{"n_layer": 14, "d_model": 192, "n_head": 3, "n_kv_head": 1, "head_dim": 64, "d_mlp": 512, "vocab_size": 17590, "activation": "swiglu", "norm": "rmsnorm", "norm_place": "pre", "norm_eps": 1e-05, "positions": "rope", "rope_base": 10000.0, "rope_fraction": 0.25, "qk_norm": false, "attn_scale": 0.125, "bias": "none", "tie_embeddings": false, "parallel_block": false, "init": "uniform", "init_std_qkv": 0.0351, "init_std_o": 0.0, "init_std_up": 0.0351, "init_std_down": 0.0, "optimizer": "soap_variant", "lr": 0.00717, "beta1": 0.95, "beta2": 0.95, "weight_decay": 0.051, "lr_head": 0.00891, "grad_clip": 1.0, "warmup_steps": 200, "schedule": "wsd", "decay_fraction": 0.818, "decay_shape": "linear", "final_lr_fraction": 0.1, "batch_tokens": 65536, "seq_len": 1024, "doc_mask": true, "z_loss": 1e-05, "train_tokens": 144900000, "steps": 2211, "dataset": "wikipedia_en"}
Each number is 50 + 12 x the weight over the matrix's rms, rounded and kept within 0 to 99. Layers, rows and columns count from 0.

# layer 4 attention value, 64x192, rms 0.159, rows 44-63, columns 32-63
60 50 52 54 58 38 42 49 78 45 61 52 61 43 47 50 54 64 56 38 58 37 58 43 36 38 45 71 46 59 57 75
28 37 61 54 79 43 63 56 33 62 65 78 41 49 46 51 45 47 57 86 49 84 55 41 51 54 34 63 56 58 21 63
25 52 55 39 50 66 44 55 45 51 35 45 67 45 54 44 44 36 35 59 51 38 36 52 58 57 53 30 60 47 41 39
47 42 45 38 46 55 58 42 63 30 33 38 81 44 46 63 50 48 61 56 63 43 51 45 74 46 26 40 35 31 44 49
34 38 41 53 41 59 41 15 59 55 77 55 36 57 76 57 44 51 55 61 32 61 63 44 59 43 56 66 36 40 43 56
61 45 53 38 52 44 60 35 31 46 47 51 48 43 51 25 48 65 55 46 44 41 65 32 66 36 58 68 47 28 43 43
40 37 51 34 60 56 50 28 41 64 40 51 29 47 47 57 35 56 44 46 41 46 42 44 37 70 44 48 60 54 33 43
53 41 49 57 67 48 47 41 52 33 36 68 54 36 54 73 49 64 48 56 43 55 68 45 50 42 39 63 60 45 54 53
24 33 51 54 17 44 41 61 53 52 40 62 43 56 53 53 52 53 32 53 53 63 45 59 62 56 26 54 56 41 60 35
51 45 36 47 60 63 58 53 47 51 51 44 37 48 28 39 22 60 66 66 57 59 47 48 38 47 43 55 32 32 50 82
47 39 40 56 38 43 35 56 55 40 41 47 51 36 51 61 53 53 39 61 54 36 81 48 66 48 49 59 27 46 40 46
34 44 60 36 31 45 59 62 46 50 57 43 56 45 45 48 44 58 62 53 58 57 53 52 45 58 36 33 56 45 46 45
51 40 60 24 34 70 51 55 66 46 33 27 37 36 56 36 63 59 45 56 74 64 37 43 38 49 59 58 53 48 43 45
44 49 47 64 52 45 52 54 39 62 54 49 31 63 37 58 49 37 47 47 37 53 32 31 34 43 42 38 40 60 26 64
51 63 31 56 55 64 75 46 44 54 48 56 45 45 50 55 49 80 48 46 58 28 41 51 44 28 67 55 36 49 52 64
47 64 50 59 56 56 44 34 46 43 45 41 54 55 38 52 49 49 67 67 47 58 61 34 62 58 60 51 60 36 51 53
39 47 36 50 78 46 68 53 58 48 38 44 47 26 63 65 39 39 65 37 46 68 43 61 51 27 53 67 48 38 63 40
56 38 34 31 40 61 56 53 36 65 52 55 56 61 37 72 43 41 44 23 48 48 67 20 61 33 55 57 46 47 43 26
43 55 40 36 50 56 58 49 57 57 40 47 30 57 41 70 59 21 39 61 62 65 51 47 42 48 44 71 60 44 43 37
61 68 61 40 39 18 30 31 56 69 72 51 50 41 64 42 66 58 51 51 59 62 69 46 45 47 51 48 56 56 36 69
# layer 4 attention output (transposed), 192x192, rms 0.155, rows 44-63,108-127,172-191, columns 32-63
47 43 60 36 51 34 61 44 42 52 61 36 54 40 48 32 59 37 48 45 58 45 47 38 55 64 62 64 52 37 59 46
54 61 52 36 39 44 41 73 59 28 61 42 67 39 44 60 31 53 43 71 54 37 36 66 51 65 62 74 57 37 47 26
58 55 39 58 56 39 45 58 56 43 58 51 74 52 46 40 37 52 47 43 30 38 56 35 57 65 50 64 63 47 53 33
54 51 66 54 59 50 54 29 50 38 61 42 40 56 42 56 48 51 47 79 47 38 55 64 50 47 49 44 73 60 40 47
54 55 68 53 49 33 29 61 45 61 55 44 49 65 44 46 31 46 45 56 55 42 45 58 45 41 25 77 18 80 59 65
40 41 55 61 51 32 48 38 36 43 65 62 41 63 49 62 66 43 63 65 58 50 60 42 49 59 39 40 69 32 65 45
46 28 47 32 33 50 65 56 31 25 38 46 52 44 41 42 54 65 44 46 42 57 36 43 61 49 54 48 60 53 37 50
49 37 65 48 43 23 31 31 55 46 45 52 51 51 57 38 53 55 33 53 54 27 62 37 51 48 58 58 61 62 43 53
54 68 46 37 52 48 63 63 72 53 51 35 46 39 46 49 53 41 53 43 41 37 48 41 85 52 41 27 65 61 69 62
76 30 56 43 41 51 43 74 48 59 49 40 33 62 45 43 54 57 46 47 54 44 61 46 54 52 46 61 45 41 49 43
57 49 66 35 48 48 63 25 39 64 65 73 54 64 49 56 51 37 50 56 42 55 47 68 38 54 56 34 50 44 41 64
47 65 56 45 69 53 58 39 31 67 41 46 54 36 37 70 42 57 48 35 51 55 44 43 62 41 68 46 67 48 55 46
43 41 49 77 42 50 29 63 43 65 61 54 39 49 53 58 35 39 56 54 41 44 67 71 26 51 54 49 63 61 49 63
72 61 48 44 49 57 49 30 29 57 62 60 38 54 68 54 58 49 70 47 73 59 29 51 37 54 52 31 57 55 42 47
30 35 38 54 35 56 34 39 44 39 33 36 68 41 37 56 59 52 53 55 53 55 52 66 59 46 52 47 49 67 50 53
38 57 39 54 46 45 64 46 54 53 51 57 43 53 51 61 57 26 53 39 66 39 46 34 67 57 36 55 54 31 52 67
53 58 57 32 41 47 37 48 32 42 53 37 55 43 55 35 59 34 42 33 48 53 46 53 39 41 61 46 38 34 44 49
46 50 52 50 37 60 43 56 39 45 40 38 34 40 63 50 44 89 38 53 60 57 49 51 67 39 60 65 58 58 33 38
48 62 36 52 42 71 60 57 40 55 65 41 63 43 57 49 49 62 69 50 33 53 53 64 59 37 60 52 41 52 47 24
54 44 63 50 40 39 49 15 55 56 50 87 48 48 60 54 32 47 49 50 40 67 49 79 25 41 55 54 58 43 58 52
54 37 36 32 52 50 70 50 54 64 46 90 40 55 47 60 61 48 68 53 56 55 53 64 23 60 46 35 65 53 61 49
68 53 46 44 51 51 57 46 47 45 33 48 44 46 52 58 37 62 56 47 53 66 55 51 52 53 51 50 43 54 56 54
43 47 64 46 44 41 42 69 45 46 50 36 50 50 41 41 59 49 60 63 61 47 29 39 55 42 61 44 45 53 30 30
54 32 53 46 31 52 42 47 64 42 40 25 47 44 61 28 65 60 55 55 27 49 49 36 47 39 55 50 33 43 56 47
38 50 60 27 41 47 58 28 62 41 48 59 51 49 57 28 50 46 51 38 56 17 59 47 56 39 55 40 45 68 58 54
66 37 46 45 70 45 53 59 40 61 35 58 63 59 61 39 61 43 34 48 19 45 50 47 38 32 51 38 66 52 48 53
35 50 46 38 64 63 33 66 57 60 41 36 33 58 49 38 59 42 57 59 29 60 37 52 35 62 66 46 45 62 28 58
63 77 49 43 74 45 51 48 53 77 62 73 60 36 61 61 47 63 29 58 51 47 63 67 63 30 42 56 29 52 30 56
52 49 42 37 39 53 66 41 44 66 58 72 26 61 49 50 24 54 37 30 38 71 47 38 47 47 39 60 54 30 45 48
70 45 47 46 53 67 58 41 81 44 51 50 46 23 70 55 41 48 51 61 36 73 48 36 48 46 45 59 60 50 44 56
38 45 54 38 49 49 29 61 57 73 37 28 52 52 33 55 63 42 72 60 42 54 54 59 37 59 30 56 56 48 52 45
51 14 54 42 30 59 58 71 53 58 61 44 50 67 56 55 56 54 40 60 27 75 55 61 62 43 41 55 61 24 45 32
74 57 72 35 58 49 74 45 58 45 39 37 33 48 76 43 74 47 40 65 43 45 42 59 42 67 76 57 52 42 62 26
30 49 50 64 49 45 63 40 40 42 36 35 52 43 28 49 29 68 48 58 27 69 62 63 34 52 40 60 54 53 57 82
51 70 64 46 62 51 71 36 55 51 42 42 38 65 50 83 51 54 24 53 43 46 46 39 24 58 44 57 59 44 46 63
77 57 57 54 36 71 25 36 70 48 36 45 42 59 51 35 41 66 53 49 51 39 53 58 41 27 62 40 68 41 43 49
48 35 41 58 66 50 60 85 39 34 41 58 75 62 58 41 42 48 40 64 62 56 64 49 54 31 37 62 50 65 40 50
46 46 41 37 60 54 27 42 54 76 62 47 51 56 48 62 77 37 39 47 44 49 50 37 67 46 61 40 48 38 53 47
54 39 58 46 50 67 62 57 50 48 41 29 60 52 56 43 71 36 53 63 39 14 58 62 55 46 75 74 35 37 68 60
60 48 66 37 21 51 28 55 49 65 62 39 37 43 53 57 52 48 24 54 47 35 63 40 49 58 30 54 57 48 44 53
60 64 79 58 42 38 45 33 70 63 56 38 54 49 53 62 57 30 61 47 46 50 72 58 43 35 35 57 65 31 84 55
74 35 48 34 52 17 67 51 39 53 52 66 43 43 36 43 51 53 67 40 62 80 44 50 61 32 51 56 65 55 48 51
41 55 61 65 40 57 41 61 20 54 52 33 54 42 36 52 57 31 17 69 74 56 53 45 59 40 83 59 58 48 38 57
40 37 54 50 50 39 47 56 50 44 60 36 65 51 50 72 46 44 66 48 53 53 54 50 64 66 50 60 36 35 57 42
51 54 53 66 68 26 45 34 59 51 34 58 51 46 43 59 41 50 62 33 65 34 60 35 65 29 72 56 60 58 51 62
69 69 35 62 69 36 30 54 30 49 46 58 33 49 51 45 46 54 47 57 74 58 65 47 60 26 57 48 59 48 27 54
39 35 37 54 59 43 57 52 41 45 66 71 58 41 51 25 41 38 52 51 32 28 75 55 36 42 58 35 59 47 38 58
54 63 45 46 40 59 52 52 32 24 52 38 55 47 27 46 31 44 65 56 61 56 57 78 33 62 28 55 87 33 52 47
39 42 58 45 43 40 42 48 43 33 29 59 49 47 69 38 59 53 48 48 47 51 53 60 35 70 43 61 57 58 37 44
34 49 22 38 54 83 65 45 47 61 51 33 53 46 37 40 49 73 61 53 49 43 49 56 65 37 41 68 39 48 62 69
29 41 51 57 63 34 43 56 39 39 38 30 56 38 36 42 65 47 49 33 42 61 49 68 63 29 39 41 42 50 56 40
53 39 63 50 39 34 61 43 40 67 68 47 66 52 43 42 58 66 44 61 40 48 58 34 33 57 58 58 15 49 50 46
59 31 64 49 41 51 51 49 70 23 49 36 63 39 64 49 37 55 43 56 32 72 34 63 45 52 55 46 66 36 42 35
53 66 47 66 75 35 45 68 53 26 35 59 68 42 54 41 40 43 44 37 40 51 47 55 61 65 52 47 35 72 57 47
57 60 55 56 52 64 51 43 47 51 61 45 55 70 59 36 46 94 58 53 38 57 61 56 52 42 49 58 39 61 45 40
26 40 21 52 42 63 67 46 30 66 50 59 33 51 65 51 74 53 42 52 54 64 40 52 50 43 48 61 50 54 51 55
51 49 28 39 65 37 65 30 52 46 31 34 62 52 41 61 37 21 75 52 65 80 51 73 43 56 56 53 39 38 49 64
81 46 44 61 42 55 54 60 57 55 53 43 36 57 32 46 60 54 56 31 28 37 55 51 32 24 61 44 54 63 52 63
38 63 37 54 68 29 65 41 58 53 35 48 44 61 44 59 52 49 52 17 50 60 50 56 51 43 54 49 43 63 40 36
53 57 56 44 46 32 48 56 50 59 45 50 45 69 65 44 85 56 61 43 67 44 45 41 56 47 63 56 49 41 50 62
# layer 4 MLP gate, 512x192, rms 0.149, rows 0-6, columns 32-63
55 49 62 65 62 52 64 52 56 42 36 45 51 61 72 63 62 27 40 52 34 49 35 38 48 72 28 28 35 58 54 56
29 38 51 65 38 16 44 48 53 62 55 62 44 62 51 61 80 40 31 50 59 30 47 34 47 41 38 64 74 58 59 61
54 57 39 50 48 47 68 43 41 59 50 48 24 58 62 50 75 51 56 42 62 38 42 36 38 63 64 68 59 46 43 34
58 58 57 64 64 59 56 44 58 49 51 51 49 62 35 56 43 34 56 40 55 43 46 38 39 38 59 48 41 38 51 36
31 47 50 52 52 47 48 33 50 66 66 65 47 55 56 54 56 41 36 65 69 73 68 40 27 50 45 48 82 57 70 24
50 33 55 47 52 46 45 38 65 67 64 62 45 55 52 54 61 36 49 41 43 82 40 41 73 74 39 45 42 39 57 50
60 53 44 33 64 46 50 53 54 47 57 51 08 56 52 62 46 49 43 54 60 52 48 30 46 56 42 52 58 86 37 53
# layer 4 MLP up, 512x192, rms 0.156, rows 0-6, columns 32-63
68 55 50 45 55 55 36 68 49 50 58 60 49 57 74 56 75 54 44 43 50 42 58 45 38 58 35 15 18 67 46 42
55 37 44 55 61 44 13 40 62 60 42 58 71 60 65 67 55 68 45 34 61 61 50 45 53 49 59 42 29 63 62 58
44 40 43 34 52 66 66 46 54 61 55 41 50 58 61 48 68 38 44 45 49 40 43 57 47 60 50 56 33 66 40 56
55 64 69 40 33 46 49 49 50 51 64 43 49 55 60 30 52 59 37 56 44 51 66 70 57 70 52 69 40 61 44 57
49 57 47 32 59 43 47 50 53 66 44 56 59 32 52 43 46 32 57 30 55 60 63 58 32 45 62 46 60 58 57 41
36 53 52 52 43 42 51 59 55 45 60 69 44 54 49 48 78 27 66 37 52 61 58 63 44 47 40 45 61 46 60 43
42 41 66 37 50 45 54 55 22 55 54 52 67 57 43 63 54 19 46 66 59 35 65 41 41 57 52 57 36 33 47 72
# layer 4 MLP down (transposed), 512x192, rms 0.144, rows 0-5, columns 32-63
51 49 28 26 37 40 40 55 48 56 46 56 41 35 59 58 67 33 36 57 40 47 50 52 47 50 46 47 49 66 41 60
51 38 51 46 29 36 36 61 67 50 39 61 34 54 50 56 48 55 50 53 50 38 36 53 60 57 53 58 44 68 39 14
47 66 29 33 46 41 54 58 45 63 58 42 46 59 39 67 32 69 28 63 59 57 45 71 40 50 43 55 54 43 53 51
61 46 78 56 53 59 48 41 80 39 41 69 37 63 49 26 60 63 55 59 75 35 61 55 56 70 56 51 53 29 41 43
56 25 29 44 59 44 45 61 53 29 46 34 54 58 60 36 52 61 52 44 56 33 54 43 50 35 54 35 42 57 69 72
70 49 39 46 49 52 64 51 33 24 48 53 48 53 57 60 49 39 55 41 55 39 47 42 31 47 35 55 77 44 41 58